Each number is 50 + 10 x the weight over its row's rms, rounded and kept within 0 to 99. Layers, rows and columns count from 0. The size before them is the row's rms in percent of the matrix's.

# layer 14 MLP down, 160x640, rms 0.0949, rows 0-159, columns 320-359
100:53 44 62 48 49 59 50 58 43 55 53 57 58 58 62 30 54 48 53 54 57 58 50 47 54 51 52 45 45 39 32 52 44 42 64 53 41 42 48 47
102:62 51 72 70 55 47 43 51 48 58 68 63 52 54 51 41 68 65 53 58 54 75 36 47 46 45 44 45 46 68 35 55 75 57 66 58 50 47 51 67
098:55 44 35 47 34 52 50 56 57 43 36 48 58 34 55 52 43 40 59 60 49 66 65 33 54 60 40 58 57 48 51 31 45 61 35 60 38 40 39 46
104:55 57 38 51 36 28 35 55 58 36 53 76 58 65 59 39 58 40 47 34 49 29 67 57 53 35 49 45 54 50 69 47 69 54 38 64 54 36 53 38
094:49 36 59 37 58 52 53 58 42 71 60 56 46 47 63 54 43 45 38 39 51 62 48 42 39 73 58 56 54 57 49 62 36 55 65 46 78 46 64 66
097:53 44 56 42 49 45 31 42 58 50 53 59 47 65 64 56 39 28 68 47 36 40 35 43 32 59 46 60 39 51 45 59 66 48 52 39 55 58 36 60
103:48 46 48 66 33 33 59 51 46 55 43 46 45 61 35 52 36 62 35 69 47 42 41 66 42 58 53 55 53 49 56 53 48 58 45 65 53 39 55 52
103:56 54 46 52 52 43 51 51 54 52 53 57 46 50 46 61 32 60 39 35 62 45 43 50 64 60 47 56 50 53 53 60 54 37 60 44 60 56 48 66
095:40 47 45 48 48 42 54 49 47 47 49 51 43 49 41 54 41 49 43 57 34 40 51 60 53 32 49 51 66 45 38 44 58 68 48 58 39 66 45 59
103:58 50 33 51 36 51 51 47 52 37 53 57 37 27 54 50 52 56 34 44 42 45 72 53 33 61 53 46 66 47 47 40 43 58 52 36 49 52 47 49
095:47 45 47 46 33 36 54 51 56 49 50 43 54 52 55 51 49 39 49 56 37 39 45 65 55 64 53 49 42 41 73 63 48 64 39 41 43 44 48 38
091:53 61 44 46 61 67 48 47 48 55 36 50 46 54 49 73 55 53 60 61 53 71 59 42 51 49 42 43 62 55 33 67 41 70 58 47 54 46 48 69
096:46 61 64 49 42 34 38 62 43 66 48 47 47 44 44 63 60 59 40 50 56 60 57 57 58 41 65 48 44 56 53 46 48 48 51 41 43 38 44 48
087:48 35 37 53 56 33 39 57 34 54 51 58 49 36 39 54 41 38 45 59 61 44 31 47 56 43 49 57 56 45 39 51 52 38 37 47 52 43 54 55
106:46 47 53 45 58 57 43 53 50 41 64 38 43 44 62 47 45 17 67 48 42 44 37 61 51 38 58 38 48 51 67 37 54 32 25 46 68 48 40 59
095:42 55 44 44 52 57 49 33 41 41 48 32 44 57 44 60 44 65 67 57 59 38 63 49 48 63 57 43 64 64 60 54 60 50 52 52 49 63 55 51
099:50 56 57 53 36 27 63 33 49 78 36 29 57 43 49 55 42 50 61 60 42 51 47 41 56 44 49 52 34 52 45 43 60 46 61 48 56 50 42 53
104:49 55 54 52 71 51 50 36 61 73 53 53 50 61 39 61 54 60 43 42 44 56 61 60 57 27 34 69 51 58 55 54 60 49 37 50 54 50 47 52
103:43 47 42 25 53 42 57 36 31 47 67 80 48 41 50 66 53 34 41 45 37 39 47 50 67 46 32 47 58 60 48 35 48 57 47 48 43 55 26 50
098:46 58 52 60 47 63 77 51 59 57 42 58 52 40 36 52 54 51 56 45 52 58 69 40 51 69 54 55 46 59 56 34 39 39 55 59 46 48 60 38
103:44 50 41 50 52 47 31 48 41 62 54 30 55 60 38 41 43 47 62 56 53 73 61 60 55 74 42 57 41 55 54 50 73 50 41 54 71 54 47 46
105:68 37 57 60 47 56 39 46 56 40 40 34 46 28 56 46 41 38 46 45 30 57 54 41 42 54 50 55 49 36 56 37 47 47 58 39 49 48 59 35
100:60 47 55 44 53 48 46 48 59 44 57 69 62 48 51 49 51 47 51 49 48 29 66 60 54 49 43 63 37 49 54 53 67 31 47 56 72 57 54 36
094:52 38 40 26 45 51 46 70 42 33 42 49 41 44 49 63 33 46 49 57 35 46 63 57 27 67 56 38 52 40 40 45 46 51 52 48 29 62 50 45
097:55 52 46 40 47 59 30 62 48 54 59 67 44 49 53 42 62 34 47 85 56 39 34 55 59 61 52 43 59 51 43 57 40 38 40 42 57 47 57 51
099:43 50 56 48 55 53 50 33 47 67 47 53 30 45 47 35 50 65 52 54 36 53 51 41 44 51 39 47 29 64 61 54 63 42 62 50 58 58 59 65
109:56 56 48 47 55 78 48 46 55 46 53 56 54 50 70 32 45 46 56 48 52 60 68 50 56 44 37 52 37 55 61 53 47 41 42 51 49 45 31 52
104:35 51 39 59 47 51 54 47 62 50 55 51 51 53 51 49 57 43 61 38 55 40 43 42 48 62 51 38 39 41 52 32 58 42 52 40 54 50 32 61
101:51 44 40 66 83 50 41 70 58 57 49 66 54 54 50 43 54 42 40 79 53 48 38 55 53 39 47 44 37 44 40 54 52 54 51 44 47 60 37 33
096:48 38 40 43 47 52 51 56 47 42 40 55 49 58 53 60 55 50 45 75 31 47 71 57 55 57 63 50 45 31 57 37 46 64 56 63 45 39 67 48
097:54 55 56 52 36 41 43 51 47 46 43 33 39 39 52 56 47 49 52 28 49 52 66 51 48 59 53 30 54 44 55 39 48 63 57 52 61 50 49 54
098:61 50 56 63 63 53 58 44 34 55 36 35 56 47 50 70 55 42 46 54 54 75 63 32 64 47 45 35 53 58 63 75 39 55 68 59 71 44 57 52
105:59 56 64 34 48 71 42 52 62 48 42 45 54 68 54 47 44 56 35 44 55 57 32 46 38 40 44 52 48 67 41 41 42 38 45 36 52 46 65 47
113:47 53 45 50 77 45 46 44 63 43 39 39 43 46 54 52 49 47 51 59 61 38 42 54 51 49 52 61 46 47 45 61 48 67 54 59 65 67 49 48
102:44 41 42 27 47 36 64 41 44 35 55 48 27 58 48 58 41 56 49 37 47 46 69 58 49 50 53 55 49 56 38 46 49 43 41 47 67 56 39 55
096:56 42 54 53 65 47 34 60 67 43 48 58 56 52 52 37 48 27 46 52 56 60 35 41 50 50 40 44 54 43 63 56 53 46 32 60 61 42 57 38
098:53 45 40 38 50 43 40 29 62 55 66 48 55 53 59 50 68 40 38 42 55 57 57 46 46 38 65 46 51 49 69 61 51 57 51 47 43 54 61 57
096:56 57 56 65 48 42 49 66 43 64 34 61 51 41 44 65 56 64 61 41 49 61 63 49 48 46 43 64 76 61 62 42 59 42 60 46 43 58 50 50
100:51 47 48 45 80 57 34 55 59 39 40 53 64 62 65 50 52 62 64 63 54 38 37 63 61 43 51 53 44 54 53 52 52 62 45 57 38 48 36 47
121:73 44 58 63 64 39 59 40 57 36 60 73 46 34 48 59 52 53 53 57 59 41 50 59 61 61 46 57 46 64 35 57 43 48 51 51 59 62 43 54
103:42 52 32 42 40 41 58 62 40 60 47 51 48 62 47 61 42 47 68 48 69 36 51 48 48 27 63 28 58 59 39 48 42 50 53 37 53 50 42 46
099:41 60 20 44 50 35 64 54 47 40 42 48 39 61 50 54 62 60 45 53 45 59 67 46 47 51 53 65 55 41 58 42 53 39 32 55 22 33 61 51
108:48 62 71 40 50 38 44 54 43 65 53 53 49 46 59 61 52 49 55 55 61 41 34 49 61 37 55 46 45 43 52 38 53 51 65 52 44 46 53 65
094:40 59 50 52 46 46 46 48 44 41 31 47 43 55 81 42 53 47 41 39 58 67 48 63 57 67 55 43 45 30 49 56 46 71 58 47 43 55 38 55
095:60 42 55 62 55 41 53 42 40 62 45 34 62 49 50 48 48 62 51 36 44 68 43 45 50 56 51 64 59 43 50 29 53 51 43 47 49 50 53 40
099:46 45 50 39 54 36 39 57 35 66 63 25 42 57 54 51 59 35 55 43 54 62 63 52 48 60 46 49 32 57 37 74 54 50 64 52 37 54 68 46
086:36 57 56 55 55 69 51 29 53 55 61 69 44 43 27 53 55 57 34 59 47 40 46 47 52 46 57 57 59 55 51 48 34 51 63 46 39 51 42 45
098:68 46 50 63 41 74 46 39 50 38 47 49 46 43 52 43 40 40 53 32 43 42 42 46 52 47 35 61 34 43 38 47 52 64 69 50 53 60 62 49
092:40 55 53 45 50 36 25 53 38 54 55 61 60 45 59 48 55 48 42 55 45 67 54 55 55 47 70 51 47 60 58 77 53 58 51 52 57 55 36 58
171:17 50 45 58 58 53 68 52 47 63 61 50 46 54 48 34 58 42 55 58 40 55 47 33 55 43 67 34 58 28 57 49 54 43 61 53 55 56 62 54
128:20 60 44 49 58 48 66 47 41 69 53 42 51 48 51 44 48 52 58 50 49 63 42 27 55 46 55 42 55 33 53 49 49 57 57 50 46 39 62 50
097:55 63 56 50 68 55 47 66 50 41 35 50 44 52 72 54 63 50 51 61 56 49 62 50 59 58 48 27 64 55 63 47 49 56 45 49 48 48 45 34
105:45 43 64 47 57 71 45 43 49 42 59 40 32 64 32 51 52 61 53 57 54 44 48 54 59 35 51 40 60 50 44 55 33 49 52 35 57 52 60 68
109:69 55 51 44 47 40 70 49 42 38 59 66 58 55 57 45 37 51 44 43 57 38 60 62 53 51 37 58 40 58 49 46 44 46 52 65 55 45 27 66
102:49 54 40 59 58 66 63 54 43 54 32 54 35 41 50 51 41 59 45 58 52 60 43 39 43 57 47 57 60 57 58 38 54 52 29 62 51 62 58 39
096:57 55 58 71 47 19 71 40 53 43 68 52 44 57 54 50 44 51 68 65 52 26 32 62 68 27 50 44 61 47 52 44 51 37 63 39 41 58 48 42
106:44 58 48 32 52 44 60 44 48 67 33 56 52 45 44 46 74 43 45 54 53 58 48 54 51 41 42 37 25 47 22 57 39 48 65 53 58 41 57 56
100:62 32 44 52 47 66 26 42 57 49 44 54 34 37 30 53 54 55 72 57 48 29 43 69 40 43 66 49 62 60 57 36 49 42 50 50 56 49 40 54
098:42 45 57 52 47 50 43 63 72 58 64 54 54 60 53 48 56 53 40 35 46 50 58 38 57 42 53 64 56 66 69 48 44 61 60 51 34 46 64 63
095:45 55 52 50 42 52 36 34 47 32 48 50 52 53 47 54 59 52 56 35 57 49 64 45 32 58 33 40 31 43 48 36 47 45 38 51 41 46 47 52
096:46 55 66 56 39 46 70 68 36 41 50 67 46 48 56 53 50 40 39 53 63 38 60 58 46 50 49 54 55 54 38 52 43 48 35 54 36 47 34 56
096:45 60 55 26 26 26 54 52 54 44 51 36 50 58 55 63 49 42 33 42 56 40 67 52 51 37 61 53 50 45 46 65 49 61 48 62 42 53 46 41
099:43 53 50 49 48 32 52 46 59 63 43 54 57 72 57 41 41 57 55 72 50 59 55 41 57 51 55 48 51 33 58 50 42 52 53 54 51 54 38 47
109:56 55 40 63 51 48 60 52 52 48 48 49 63 51 51 52 54 38 60 57 46 59 48 48 53 46 50 61 42 57 68 57 58 58 50 45 35 51 33 40
096:35 59 41 44 43 47 54 50 61 47 57 55 61 49 48 55 49 49 47 42 52 40 38 52 59 52 53 61 43 52 49 43 43 43 40 36 31 34 34 48
101:53 47 49 49 54 30 60 67 45 31 50 47 52 47 62 43 38 55 63 58 49 23 45 73 48 53 50 38 54 50 32 56 50 50 51 54 53 43 43 57
099:47 50 52 56 46 64 56 57 50 61 45 39 51 58 49 60 49 57 61 49 31 44 57 43 54 48 52 58 47 54 48 58 63 32 48 63 47 56 32 44
096:62 45 45 53 30 76 50 37 55 53 52 63 46 45 43 50 57 53 61 42 53 37 52 47 53 59 49 45 52 42 48 54 53 81 29 70 41 59 43 48
101:60 52 47 54 32 55 41 39 38 66 56 59 45 46 39 34 45 57 47 47 51 55 47 58 42 62 58 55 53 44 66 50 41 45 51 39 74 47 32 47
100:53 52 54 50 48 44 57 57 50 38 43 58 62 29 59 65 63 57 38 47 37 61 41 49 30 52 49 62 69 67 44 34 47 42 53 53 49 50 64 39
098:51 50 54 52 51 59 54 39 44 55 63 38 49 45 39 63 54 57 36 49 50 61 47 54 47 50 52 60 52 57 32 34 38 48 46 35 54 52 53 32
100:46 56 46 59 52 58 47 44 46 75 47 53 34 33 41 45 41 57 40 54 42 49 52 37 48 73 53 46 53 33 60 41 64 29 63 48 48 44 63 52
096:50 59 51 54 39 54 38 57 50 35 60 53 55 48 44 48 80 39 56 49 62 52 52 50 65 55 55 52 46 56 65 59 46 61 47 49 52 58 52 55
096:65 54 42 48 44 44 62 48 51 62 25 53 51 57 43 41 67 39 50 34 44 58 30 62 58 64 59 62 48 55 36 49 56 50 71 51 30 54 46 37
097:64 42 31 55 43 49 35 52 47 46 40 49 48 58 61 42 51 57 38 40 42 37 42 56 43 50 50 37 42 45 32 46 53 38 34 54 60 51 52 31
098:48 45 54 52 51 47 44 30 64 48 59 52 53 65 53 51 56 47 57 52 51 33 43 55 27 50 42 62 52 50 66 46 65 39 51 41 40 67 52 43
100:37 45 40 59 31 37 48 43 50 43 41 42 46 45 36 44 40 46 45 46 49 34 64 63 50 64 40 48 51 37 65 53 41 60 30 42 48 34 46 58
095:52 49 51 68 51 39 42 49 42 62 56 49 41 32 41 63 51 42 41 33 49 68 36 60 48 49 49 57 52 45 54 66 66 45 39 24 53 54 36 47
099:45 58 44 34 26 54 64 61 46 61 37 42 51 53 48 52 45 58 56 40 41 34 46 42 80 46 49 55 65 64 48 44 39 39 74 62 43 50 48 62
098:53 45 38 58 48 67 60 43 58 43 61 39 48 60 56 66 47 51 63 60 50 63 54 39 51 40 51 49 51 51 70 51 71 55 46 60 47 57 61 46
098:46 45 54 58 53 63 50 50 50 41 56 54 62 64 46 51 54 35 52 56 48 68 44 37 66 59 57 59 38 59 67 40 37 50 30 70 55 40 43 45
096:50 56 34 45 42 75 71 54 54 48 52 44 56 43 36 40 38 53 42 46 49 49 61 49 51 42 52 42 28 58 35 55 58 50 63 61 47 56 43 47
091:43 48 50 49 60 54 32 52 69 36 60 46 65 33 51 51 47 53 44 58 48 52 44 53 63 48 50 42 40 49 43 47 36 48 54 49 61 35 57 67
102:43 53 51 25 51 38 53 48 56 54 29 45 46 33 53 55 65 47 24 58 56 46 47 76 60 86 48 54 58 73 62 58 65 47 40 65 35 52 62 29
096:44 42 49 43 47 46 54 77 40 49 44 46 46 34 48 42 34 52 33 58 40 61 30 55 49 49 56 56 55 54 52 53 50 53 56 57 51 38 56 55
092:60 52 46 36 60 60 62 61 44 55 52 63 31 46 44 56 45 37 60 39 52 47 42 44 67 51 50 36 50 67 54 44 72 63 41 78 36 51 57 37
106:55 48 58 46 45 47 42 44 46 46 56 40 49 54 53 41 48 54 39 44 60 40 51 50 59 35 65 54 47 50 37 40 59 24 55 46 62 45 73 51
101:47 46 68 46 54 45 35 44 57 50 41 50 47 52 40 37 54 50 67 52 46 66 36 44 44 36 53 49 64 32 40 47 41 44 39 57 59 67 31 53
096:51 54 60 67 51 39 42 58 47 47 54 56 44 56 52 76 67 65 49 38 50 39 56 47 71 46 52 33 53 57 40 45 46 44 51 40 55 50 29 55
105:53 58 58 57 49 65 56 38 37 45 60 58 59 48 63 54 45 52 39 52 41 65 48 59 58 30 43 53 48 44 41 49 32 55 61 63 46 36 49 47
098:63 44 57 50 44 49 44 50 64 63 54 27 50 56 66 49 56 61 36 65 49 34 26 34 48 48 62 38 53 47 39 45 59 43 50 44 60 45 43 51
094:35 55 60 53 41 63 45 46 53 68 54 50 60 45 51 37 46 58 57 50 65 60 63 33 38 41 49 53 36 52 28 56 51 42 46 52 66 62 43 55
101:66 61 45 61 59 49 57 40 52 47 36 47 39 49 69 53 45 61 42 63 43 62 42 52 49 41 38 52 44 58 31 29 48 42 35 54 49 62 65 42
094:60 30 57 29 59 68 52 46 48 29 27 40 40 62 40 39 51 55 86 39 44 40 55 49 48 57 59 52 49 37 47 40 55 65 50 55 38 65 44 43
100:51 45 59 45 66 68 59 57 62 52 34 70 57 51 44 44 57 52 36 66 43 52 65 61 47 52 53 55 32 51 53 56 46 63 35 32 49 58 44 40
097:46 59 48 51 62 45 62 36 57 50 50 57 54 29 36 43 45 70 70 45 63 47 48 41 71 35 41 63 50 52 54 42 54 53 66 52 35 50 47 40
095:49 57 59 57 51 56 44 39 46 52 28 39 67 36 44 48 37 67 32 55 51 49 59 49 35 48 66 58 54 40 36 50 40 45 55 44 57 53 58 68
102:35 56 34 68 76 55 39 55 51 46 48 69 45 47 61 47 66 33 63 65 46 50 44 50 67 53 36 52 62 49 50 66 46 44 57 66 46 49 68 41
106:65 44 60 54 51 45 47 61 47 41 47 67 60 44 58 69 45 37 44 64 49 50 58 54 33 38 60 46 33 57 61 66 68 53 59 30 52 39 66 48
099:55 46 71 51 40 52 56 62 40 43 46 43 52 53 55 41 50 47 57 41 43 38 46 64 47 55 47 50 43 64 58 48 59 59 32 54 59 38 45 39
093:62 31 60 56 49 56 46 51 61 55 63 44 58 42 50 49 50 66 62 50 56 57 57 27 55 35 56 47 50 44 49 57 37 45 54 50 56 31 42 48
093:44 40 44 55 72 63 67 49 49 32 46 53 59 58 33 43 34 69 24 68 44 59 52 32 33 46 33 56 54 50 42 49 41 39 66 60 55 48 44 67
097:55 42 49 60 25 48 65 47 49 67 34 39 52 45 39 48 35 44 43 45 51 54 70 72 51 58 53 55 53 46 50 34 65 58 58 45 45 40 57 33
103:57 52 55 48 39 61 57 49 57 54 65 59 57 45 45 33 40 49 69 56 49 47 51 50 46 37 42 39 33 43 55 60 54 29 60 55 56 50 55 66
095:55 36 58 41 46 62 52 55 57 42 51 40 51 40 40 47 39 65 64 36 47 51 48 36 48 39 46 51 38 55 62 57 53 43 46 35 58 44 67 44
101:46 45 54 41 50 48 40 49 49 55 53 66 42 62 54 46 42 54 65 54 52 60 45 46 37 49 49 59 32 50 48 43 51 52 69 52 56 44 43 41
098:41 31 33 47 42 67 51 47 45 46 50 62 51 66 50 35 51 45 65 33 51 31 47 53 64 63 58 52 42 53 47 57 63 54 50 57 49 47 61 49
101:48 60 48 63 60 39 41 50 45 54 55 33 44 43 44 42 60 56 52 55 53 49 36 39 43 52 53 36 46 47 50 43 57 46 60 49 52 46 48 52
097:57 55 59 68 50 44 76 39 43 61 54 58 54 49 46 53 55 49 77 34 57 65 39 44 44 46 43 53 65 31 49 41 42 49 46 50 51 42 55 58
100:48 47 46 64 42 38 41 42 49 58 49 37 47 49 53 47 44 40 47 49 50 61 40 47 52 61 58 56 45 46 54 47 59 55 73 65 46 53 30 44
104:53 63 41 37 53 52 56 58 59 46 58 51 58 48 44 39 46 45 39 41 51 51 56 43 29 49 45 47 61 42 45 44 46 54 55 50 39 48 72 53
095:44 63 53 33 45 65 41 61 36 47 57 37 44 49 45 52 39 56 49 63 65 63 40 53 62 41 48 53 40 43 66 50 52 56 47 63 46 67 54 30
101:40 45 55 57 36 56 61 55 53 65 40 44 63 60 59 55 54 64 56 51 56 44 36 54 39 51 58 67 72 45 36 55 65 51 44 43 46 54 49 52
100:44 45 50 62 45 40 60 52 55 57 47 40 38 57 63 40 47 53 52 59 47 37 57 59 39 42 47 47 30 29 46 53 39 53 50 50 58 48 62 32
095:49 52 45 37 59 51 45 41 58 51 47 63 55 59 53 36 28 56 42 65 61 49 33 37 51 71 47 57 55 48 62 58 76 53 37 43 43 56 25 57
098:53 44 37 49 67 32 51 52 50 56 36 52 57 46 45 62 56 36 47 67 32 40 66 79 47 47 37 59 66 61 42 60 36 52 50 43 55 46 47 75
101:50 42 34 40 67 60 66 62 68 49 46 42 49 45 36 45 48 61 62 57 51 43 63 46 28 41 46 62 49 40 33 45 57 50 53 29 51 60 47 53
089:54 53 40 40 57 61 57 45 56 64 48 46 54 51 68 54 51 41 34 34 48 75 60 48 51 50 38 65 38 45 44 66 56 47 60 51 36 56 74 49
096:36 67 44 73 41 48 43 54 41 47 53 54 53 58 40 48 42 37 43 51 53 30 59 42 69 45 33 41 44 69 58 56 38 49 52 52 53 41 34 64
096:50 48 70 43 53 72 38 65 38 55 59 59 61 54 51 60 49 54 38 51 44 56 44 47 43 54 56 57 64 52 40 61 55 38 67 38 49 48 52 56
101:45 63 53 37 42 38 44 37 52 41 51 50 47 67 59 69 46 49 57 50 49 42 57 42 52 49 43 31 55 52 47 46 52 43 56 38 63 41 34 47
110:59 32 61 45 44 58 63 64 46 47 55 66 51 53 38 82 62 48 44 41 46 55 54 49 35 45 37 53 50 62 53 41 49 52 40 62 61 58 40 53
098:48 69 48 55 36 42 56 34 53 45 68 53 52 53 57 50 48 60 69 52 61 33 34 65 56 59 45 53 45 55 70 53 74 54 68 59 58 47 57 37
103:46 40 53 45 52 37 55 56 43 61 31 35 55 53 39 36 61 47 44 41 54 48 48 42 57 49 54 57 57 35 52 74 47 44 58 52 61 59 37 42
093:40 55 49 59 75 57 52 56 49 46 58 56 48 42 55 51 52 45 38 49 41 44 45 57 58 38 44 48 63 45 58 46 40 50 43 58 28 54 62 49
100:49 48 46 66 70 56 58 51 53 50 67 57 56 50 54 51 52 35 61 46 57 53 61 36 35 57 60 43 44 45 42 50 38 58 29 58 44 41 41 52
096:48 53 29 35 36 49 38 40 49 43 56 62 43 54 53 58 36 41 41 58 40 61 53 50 68 62 49 42 44 45 56 62 44 39 41 48 29 44 41 75
104:56 54 35 55 51 51 49 56 44 36 67 64 41 49 56 60 64 59 46 47 46 67 58 65 30 53 52 46 60 56 58 51 58 48 52 50 64 51 71 36
096:47 43 62 33 56 63 43 54 52 38 49 47 57 50 54 45 61 56 37 35 57 53 56 53 52 34 47 56 70 46 44 46 44 52 57 50 38 48 61 38
118:47 45 46 34 49 58 33 47 54 47 47 57 58 46 52 32 49 53 56 57 68 48 69 50 51 51 39 65 35 37 53 62 49 42 54 46 45 53 46 45
098:62 37 46 64 72 31 43 55 54 42 61 53 52 28 53 44 35 48 68 38 41 57 45 47 39 47 43 37 41 52 43 46 54 70 55 45 48 52 56 58
103:49 54 54 52 56 50 55 52 49 41 50 50 54 57 45 37 57 59 38 36 47 38 40 56 53 38 46 48 55 54 35 69 39 49 67 52 54 52 57 48
093:43 59 35 55 61 53 56 52 63 48 45 49 49 45 45 56 60 60 45 41 43 56 49 33 54 65 41 54 56 54 49 53 39 41 40 52 48 57 33 63
095:55 54 67 52 54 45 63 48 45 49 58 39 52 44 53 52 41 70 40 53 44 38 31 50 37 58 46 46 51 47 51 33 47 69 51 30 62 54 48 50
097:35 38 60 65 50 51 40 63 58 37 52 46 55 47 43 44 48 56 45 43 53 47 43 49 67 42 48 46 56 41 48 69 56 57 48 41 48 57 44 43
093:40 52 63 40 48 56 37 55 52 41 46 46 41 57 57 43 48 52 41 39 50 68 49 44 43 56 42 41 65 66 39 56 42 52 37 68 57 60 54 47
101:36 66 40 57 41 36 52 42 51 40 52 49 40 46 45 40 53 47 38 42 50 54 57 62 60 39 56 46 28 52 58 61 44 60 54 45 43 47 63 54
099:45 50 38 22 42 58 51 70 45 64 49 37 46 59 40 56 36 46 59 61 62 54 45 56 44 41 58 54 39 66 70 35 52 52 53 36 58 52 64 43
096:55 46 45 36 35 47 63 43 65 47 47 56 62 53 61 57 34 53 36 42 44 42 67 62 44 39 61 58 58 41 65 55 63 59 40 45 48 50 57 32
103:56 38 54 62 30 44 57 53 57 42 55 55 46 64 51 61 47 62 43 51 60 53 43 48 37 45 57 72 49 52 44 50 41 60 33 52 32 42 76 36
103:57 36 59 34 65 56 53 44 55 38 66 47 47 56 54 57 55 62 23 34 50 50 59 42 44 58 54 53 54 46 46 52 58 40 34 55 44 60 58 50
088:53 54 52 47 63 55 41 48 53 56 61 33 40 53 47 40 58 47 40 66 55 75 43 42 47 65 49 50 60 48 81 35 65 44 34 54 45 47 50 49
102:53 64 37 38 61 45 45 40 49 63 31 27 56 63 37 54 63 51 33 22 55 49 69 40 41 57 53 45 45 47 65 52 34 47 46 54 62 59 44 66
099:53 43 61 57 50 51 58 42 49 52 40 30 61 52 48 52 50 44 60 59 57 72 46 38 53 61 54 51 56 41 43 16 45 49 40 49 43 46 53 60
102:60 40 57 47 42 46 56 24 53 39 54 30 37 40 59 57 56 38 60 38 48 51 48 35 33 49 49 52 34 60 55 47 47 59 72 44 60 67 52 42
100:51 53 53 71 40 53 55 61 46 63 46 32 43 51 48 46 44 48 52 46 37 61 44 39 72 55 64 48 61 66 56 62 57 51 47 57 31 34 65 49
102:46 51 40 49 60 69 54 62 63 48 38 43 56 59 54 56 50 37 43 58 66 46 64 58 51 38 60 42 39 68 51 35 45 53 47 49 44 42 54 42
097:70 52 72 39 30 30 33 35 48 62 65 37 51 54 60 55 72 38 44 49 56 44 58 44 33 49 61 69 57 66 45 45 46 58 68 57 66 62 49 42
109:49 44 50 54 49 52 56 46 49 48 61 51 61 55 41 42 50 61 56 48 63 30 60 45 41 62 48 51 48 53 46 39 60 46 50 48 51 57 35 60
097:40 75 42 56 62 43 56 62 32 44 53 60 36 45 65 34 44 60 71 59 49 74 36 68 36 60 51 46 64 49 36 34 52 43 43 62 53 55 41 56
098:46 63 38 51 34 51 52 58 43 67 61 80 49 42 59 66 60 48 39 42 55 42 39 63 39 48 53 59 57 42 37 39 54 53 59 51 52 55 52 60
099:47 52 63 69 26 27 53 53 54 42 48 52 55 52 45 34 46 40 56 32 51 34 51 49 59 60 48 44 70 47 40 63 60 58 41 47 39 45 54 61
094:53 47 47 42 46 65 57 37 25 39 60 36 36 45 53 50 49 53 53 33 33 37 44 55 57 52 38 32 58 53 49 50 45 55 32 47 57 48 29 38
104:65 58 64 59 50 46 33 42 40 50 54 55 39 42 33 51 53 49 58 49 59 61 40 42 46 49 63 51 43 61 53 41 39 48 62 39 54 53 56 50
102:55 33 46 48 49 39 43 51 62 45 38 55 48 57 56 48 50 43 48 65 40 52 35 63 41 59 27 48 43 31 55 51 40 54 40 50 48 56 56 48
091:52 36 50 40 55 44 40 60 24 49 55 40 48 48 61 61 49 42 51 50 52 47 52 60 34 37 57 43 49 53 66 60 45 44 38 48 62 42 52 44
095:44 49 39 54 42 48 36 57 40 57 58 53 54 39 46 47 44 39 75 50 56 63 45 51 59 59 52 52 55 51 47 65 34 52 39 39 46 50 52 60
097:59 48 61 71 60 58 42 48 54 60 47 43 58 53 56 50 43 28 75 54 55 43 36 51 53 69 40 38 43 30 55 49 42 45 31 43 70 41 53 52
100:36 45 55 48 57 33 51 34 46 61 69 71 56 68 34 58 47 55 38 39 47 42 48 54 49 43 41 49 61 27 22 55 36 50 54 43 36 48 39 56
097:53 56 61 57 65 73 68 56 64 26 42 43 68 26 66 53 50 54 70 47 47 33 38 27 37 45 51 49 34 59 51 58 50 57 62 43 57 40 50 48